Part of a small language model's weights.
Training: a variant of Muon for these matrices, 229M tokens, 3490 steps.
Each number is 128 + 32 x the weight over its row's rms, rounded and kept within 0 to 255. Layers, rows and columns count from 0. Numbers have three digits each. The size before them is the row's rms in percent of the matrix's.

# gate: layer 6 MLP gate, 640x192, rms 0.0819, rows 239-269, columns 64-127
# up: layer 6 MLP up, 640x192, rms 0.0828, rows 239-269, columns 64-127
# down: layer 6 MLP down (transposed), 640x192, rms 0.0437, rows 239-269, columns 64-127
gate239 107:168112119173126189121132078048151157138127103138088146060075191118130135118143072127160139124143100151107180103158150136148095114110122142139152149066120103086193116101123100186178142185125093
up239 106:138090109202129126092137099118136111150117100076112148104144133113121141118155106134173135184160109173086114144171091147132117115108173132130162050152137181084113101111123149084119107142125200
down239 103:070196136116129093164110161159144136147094152194082104151142061123068100176107130146136155104066139083113112086121149068155128137178135160122093214137137058153131113135168135145162092081121133
gate240 109:129123129181135103151156086186147144123149175106124100153149123207087099107046105101088134158100089051120163150069166089102126191100102137131141137129098090078103114134160108189127108144098098
up240 109:107085108153118138120125135172090101099230118151120156109146135129105181146115089147167134084093194115133105139117079107105085135167167148188118098162110185104207118143124151164168124147140081
down240 106:158157149141124086131164066083089102175122131145120150167130062103124203138058141108102149125140075167162135102165185122148126183162147131157097141149140113119150150183108117108140082144181136
gate241 097:130159132083119153175122144106101067150120138095174130176124172060181107143150076079093160114079176174125140132095124143124151096119118110072072098194107131096134171217160090111133132120135114
up241 097:117144146151142150106099110119174138106152089111177147137106127089087186099232130137104181073129133185111110090105105163184140058125124160136128119100089197093113163078209152144175163109114126
down241 095:089160107138129074076134128160091174138149171163110155132157163182164095145083150071133068147127027112137161144119102112067125159120072113137147162142196104118116104137111158109096128087124154
gate242 099:104081134110165156124178147107106091168165077142119136130091088118123126139124067154120163125094094192145112133178130137155096135124117102125171102125143122116151105109100085152225091070142089
up242 096:130144173093110165076159089073184180158133161079131098149174125098113103119103168160045121138114088123173115123162110113112097136110091149125129096160160092118125075128116069111161128165106164
down242 093:119123100207123066179121182164072097123136139142148158134037137137156133138177072111175109129122128131107138120135124152153156104116137064140120160126115100118106170138089177125135144083141105
gate243 099:190142108129142104111215083125138130111128153185175080117087129094098148167131113146178115140092161164177137130142155159085136091108096188121132106134112084120138114164087094156179067135111100
up243 106:163130085068125183120079084202138185135184144184142072163165133146128133112124149086120180197130107093116079131136113207138071146138086135176135122153131115125114237123170135075140077143121147
down243 102:133132135115189124122118140132143137167156115122141165108139106060147104117126132109148102127159112138117152133111133191133088137135180100090136121132122100164107102124139108106092070142117088
gate244 100:168135109157150117146157072133094144143155090085083092122163103071100109134157162132116121083166113152128192119140106110104102192089124132117166119096178035129088173132145179157092079118140173
up244 092:129134177124130117082175095120148180178172116090171097127165160102129134105137143151094123161123139110151134076110128163111110092135144102146185082087150099101110114167093168149137158103140142
down244 094:153112182175112201082080160148101100086128130147093110136107147177133154116140128113129116139124182059100136128124134122183196167109165131152144084047126182164159133111095152120131204089121130
gate245 106:129124087106068104095158116071136188124150117136095133100117175100114172217112163121107105100100092094105153194086129112187096122104134088115141160104135178078155191094117169171106154167078156
up245 109:085074094132074108089125117054145131153153108165151142132120123105113111165074099115124160143102149143095138178135083124062095129107152143063179114113142145079158122109126094118153150103080138
down245 105:120116196145113102134090118108084140133099175125186139162131137151160161115111122169127168193125115134128078079140130205113125137154137120183116104143178109123148127142087097139115135133185151
gate246 106:053142084145137085129164154121115110162140123069087126104140129109130138113138121102056143148130127178170138100081074115050142131136083134061126129108085148145113082185109127125126086153104099
up246 099:104074148152153154106128203143116125101146136113091089141120091141097154132156093080114037147169125092159103125115139136102164168148149109174109154163177086114134084100139098118061102100124071
down246 102:121175134139097076134114140150105110117147087145163082164143157163103121134151115126073179072138114123128154111134132107108126119128084149094128151154131113127113184135150131080175101130103106
gate247 096:091177127140145102088115182114102137096136117118150203117157127164156128152090100113111116141099097189101168058066121104100114127112101118167184110171109146104148109127174122139163103115143114
up247 101:064132118134126223184148108074175117124144105165141100185120136109140108151154177118147137141201143173145079120125146184086115191128128158192105145077144123151122168113107165135110157162118135
down247 104:132049171092168120130103164145165073162089075126070138071071187124129132117126137116092123078128149134077151118130088117138181075127121103069139201087116121174061088143154115140146107126162084
gate248 096:156136108146042006154095082161130069156150115087138035141071123138146111150189115145126124133163094170161149157094163123097137184105107122155075154138093108119111123118110115147100143101110096
up248 093:119077107142116166100108161035109133098130159142112090109125148193120114144163138162196118111084160142100163128124153097171188143179118115035142138113138145133095054151187132109188167144177129
down248 093:106146127117088092134104062148133201132122094112133154113107098049131206149125080107118218092131117098090134126094154116061166171138190084140085132069178146133116117075083129157098133113153104
gate249 101:177116055130157170111179163119128129149086052093173087140114130144137113128117122137142105116121189142154138144142120148137100155168071108164116127119131142162128089096115105118122158121109123
up249 101:125144098135089196122090066125095110102111183145104117146177164104127175162110110140107096162096165163075125122080156130146145158154182104147166140101088159133114060134093122130168186087080156
down249 104:135099107121115089116120137099131088169150138102150124071121135130121192160143091096127116110098104115131158158105143151130058126217153094172140117205114176116125194147104159157114093220153108
gate250 102:098080089043174171078083120086137104067080110117094126153209095120156133124083094109110117162116041047103125111160121153138142148079094104142120117138091124087155189136136107099123121141162109
up250 101:099165064114156132156076109115065148114163124108078115183097133116115128126088099085120133110155158062155108106121144155103166150120096054101115120137149140121100151072124129163131139172152098
down250 098:176110126116074126099165163123145096163094150116186117108097100162130108090171168183092156129159085132124223136140154101121066080162132176133132136131072075118101107156147147095155100117142124
gate251 102:070138071142139155207135129150145182116114138158131115116126104098128138173126164073157175156111181159173112128101111119141143106117103185120105093155176128180142080090173088211118107149126172
up251 101:102164163178150149193118152143121153176114163081175121125154118130073165117099125109148122079140116135103128133114089130185148111136077164108094172163139092145158118107128135123101093143085131
down251 104:083110139052160157139085105138192134081122094140145132160116107109114142142114146128131132228126164116153082156192103087144117183075128182118162096129162155172112083089154143154058125108116200
gate252 102:083075178120142129131163104138120095093174142139109125135077111121141151103119075096083087117122087163129107160146108117181162079110134116123102132089162124113099163188170134115115087180102158
up252 107:106147087116129147117135154144181117133054151099136133059139086155184110121099123136132074089102117133083155091130049137125088094152133117153169110159136110066104140199125154105108110075145130
down252 106:112100110151185117125129104126125078137155194110124144079133135141113116119113149087173123110113112116179124147173167141095108117073077102065091111076132092116127180144122100117168118128087191
gate253 100:066115174135142124101140160095127137158082141151133116089189152136149172125117096181092137136153087141068195129176103154184092147152097139084151116189180142155168129067119164109106183162088171
up253 104:131065157142167090113154113140159112082086208129201095127171131104099161129090102174087159166186131131081147095131152177130091064109139124090121074133146129104159123118141204141136182130131085
down253 103:152064084115124155204119103147116117132190116165127077184108093069180156118114133131133146140085111138146084135143166191129119144138148086190089111081121101180180093128089176126098142112112136
gate254 094:139103127135083135146146156127083160136121170073148129145119152074117146140125119028115130157171159152112121113167147137131059103182124150108123128104142134139111104109159108104143107149122158
up254 095:119158122117094167106103122101101129105152079164159166127198128166139135141131140147079099116053087142095111070079096143100189122147126094151082120134071154189073091119147172130123097109143125
down254 097:084190108096190134108124172158138125133075115055152163166044069140119112123094076102128130133176091118162117129141129117180061135121144124153087090111157158105125131108157133109103173117172129
gate255 098:086122122104100116161166101115104147109108134151186125102129100175126158170094089166139147046094161158199166078105145155120132146179113100139068142101119216147164103158116113091087149116148138
up255 101:159067141155160157079129198132055140164209153105127161156160142135097114165121217080112133129091130118143146170095121088100143134084117104127136122149144131139090152114107140149169109172125147
down255 100:172135106164121138178157150141135129161121116177099100097131134165092107117120068129117142134109172175157145149064106144125144124087135151120097168143158155114123122224141146108121126104132112
gate256 103:117165134090137088125110162074132069175162109104109143105145175120155078116069101101154186094113090118174118134131112122118121185154153138140123148125124107150078122132180168131069125096151155
up256 096:180141096089118118118179151186195145117113086092179097159173123095110119108199193112113147158135130103123068147110116123157100150156113153112139128092121130147162034165095161118206067147084121
down256 097:152148148172119101183124165096114167158099156142079142133164143105145159096046145122088076124097130105077117134198118124146160143172180123132153130080142090118122139099137131139084158164129080
gate257 103:119104151107119176127139150173136116094107153130143114128139063106165092148189153149147102206093066137081108137163168079144147162101148151113128157185159092170128132145130169158180115081108136
up257 101:145098133120110102162118109134128067091160182161130159148084091129107108149109126158080082106119127122120082162112123157182162165113135173095157081150130108150083094168110071144148092117079093
down257 100:107161176079177162144121102127144114136101178164139116071124145194193162180119118153157111141163095178123129136130132148127226123092203141159143159151123122104142100102117161162082123131115110
gate258 104:172172126168067088134161172156123115153119141180094116145109143121136154155086055086139179132140169138151150117075113161207140116162125116188123139154114132127157129123134152150153113082118142
up258 104:118137118096121122165134152110120162068171140082169153115134155062041122092129140091106113098126105131118165106102144179123088064079116133059162108118118093132168146128095169158151158199157113
down258 101:170083096115109090080116107093093136105104130166119114142145156177179071200101165133126137148135159142111089135122180180126151168131138048158117127124174161167096082159166151091125166117060136
gate259 093:176120157133148183161131116159089162167084175144135152134165173108141130116110065186173109178115097094132157130152144123145081113089142138113152134146146117098156148151125174094118152117099113
up259 094:126114099153173072093132126061119115110167099135140129126141177053114056123189161169142077176151171113132157108069138131157071132089141151149114134081155186118192173142127104108145083131176120
down259 095:147107134114137195156145166124154172150095136212119105150129162118136133194136142117144094142086138144077082134127122099120131109112150142082159154159127035140150165105145169154114084093132104
gate260 100:111160132099098123159170139157067105107139153111168159098116217137092131131110113133106174153156113111082113119167116156163151111047085122093143187132163141173076058086137149127145114184180097
up260 099:099159128143131142137134119112082135143142117114173094122114089254194111114125130138136128163125131159180096127112138135103132136179104188188117103123140132106196129140124113126095184167111157
down260 102:123058117099124123103130134088099128084171178129153149113119220082060133138165128114072110171158148099013122129110153127104131167107133105129113150144128168078088105093121153167133092147123080
gate261 092:170177192097099116042091162106079207146122147061132124191130122161167147125125125016167160172075105113065124161150137094167122134113076083142196105160168119149124124154135071136147126150185097
up261 090:086134150148093106139121154107116112152128128130071117112084135116095087142137200163154134139170075136184178106075099148125163161027180059078088124174131074053157145125109137138099111139101126
down261 097:089108089104050170130146159152073143104180138118107117143118155163152136087146102134093086131154157077120129070092122124126100091179117141115107134170104137094174113081092150121123070157140139
gate262 110:130157123178120047097123177143112092152081118134152125121107062088126139086118121118132107105152131128101075132083087103138113122111097083135126163151146092140118089130132118148099093153155158
up262 113:080131130112146127126115138063096051147101154187146123166123142091113084053117185140172122144113235162130104124135156145160136114128101114122157141085160105134147065095111172093147109137081097
down262 109:090048104112112176111130118089177197094111162140077120103105133084208138153120127141134162169118128147173142131174160134147124123133128121150067154092146136101152161118115096084162133092096160
gate263 096:166128130128166122112123110164162090104110143119135128108108104139085140093093097122112140116093114113166087156153177118135126236144108145088178186115133112145188137132198174112061147142091099
up263 103:146096105136138126143158135103128181154099055125096152142160078139170072141130136170151137147091100091107149116110138101112179072093081140156168149104131085105132120118067163163158157111117171
down263 097:127097125148137112140099069141153107128169178109139096124083151117098171144157133086088140117178109089134139135101186123121137152114146155103126128154130092110088163119171077062117135153120118
gate264 101:098121190125128142184101160136171106108146108115100158138108112122138136128167134118145105162122190110082111133137126129097121123138120159150070115130191142101090123127144146065181158107136130
up264 097:139151081095132116113127108147055159134115192156137126079126172132156124085108167148101065099104078139088094082089128138079164190079189080098177143173098150147180157140159138167145122066130088
down264 101:076135171153164098084147101117096112164138135131115124192128128136048149133136159111151088142140149121119140138111074142164092118142076200172045211137138127113174138123135123042128140143213143
gate265 098:138088185127145119115100191144099123140167101189102110159108134120129115146080096180108121129068148130115097134166129144073049163128142128101133192084147071089156096127140200114128121161161131
up265 094:131135114138189114065194150111155126120114122128122102094099105130130125163075130061106156163117151088138179124163116136183117113113118154127130138058093085114148142116161094094140167131132123
down265 098:171125103125126166153084100126167119116152174117142121137127139152162133214120192100116146102100085110151109118137071118119143166172165172098145096074126128114161182150093056141153081133150122
gate266 095:120166161115150158126156126161137117102080170118126106126162099111140118113159114088109112143032198083136126137135205127164106142132202075132112100116110160142128139068060115083138066103122139
up266 101:099117102193110116141086119095117093125180070114117130144151136126103116155106160098137147096155167168153144134125119112124107117098132134143149103113109138090120102111124083133185185158140137
down266 096:146203141146146103132108151141180158183157117082092074088113160149092089140149145111155137072148140111107135118137133099119121115114149129119076162132101140149156109151084103228103080064143112
gate267 102:078145163174113092148148107106109108092143156106188094111120150060168122100141164106176067100071088127148096137161125097129137115093151105146059135134142138127157154102152126142090147156130130
up267 111:110138073140118100087122146149192156208132149131099162144084123190098074113151113136090153100109151084136202128172202106118167160108164073081119082103134082163124073170069152080103117123171144
down267 106:152114141135129113118126083177146150102148153158126118133098202108175132109112143124125095161120136119099082101070157128109181140047208131115122085117173099138096092115109146113136123182131101
gate268 105:113149077110151113109082141139116157168158121157100169093105117038107154124111213158119117153090159186134148081165159138147140150147133148120139216099093123152095043116146140083097167104187157
up268 102:145180074159051147144181186180128094130158059079142073157088141123121096120142118078136144139085111105032122078135067133158195147173144145126118095175167104079130145115090132098162072151100128
down268 105:108193076105192115119076117153092153131165083099123176089146119104094141156104159172096083193140166183154138122136118147142124142113115115166139137121059114206133134146136092098125084098163110
gate269 107:129168129098100111099096140198112069122106164169184072137141127170062125109121142147103103189155105107128129111196153188106158154085086153137116123150093119100129104094112132131138124120122158
up269 099:192101106136129105128125110111152139193096133154109171109119084149134113118111081158172108062158113180112062078111117052068077153087172097158105136145164094149066181092068178091075126118100114
down269 099:105105127052157112135130104149105143086068191120107115115098072146107129182111186106119075135128089114121134164158093072149137163141147135066174088084147147120147084144109141139161151114118131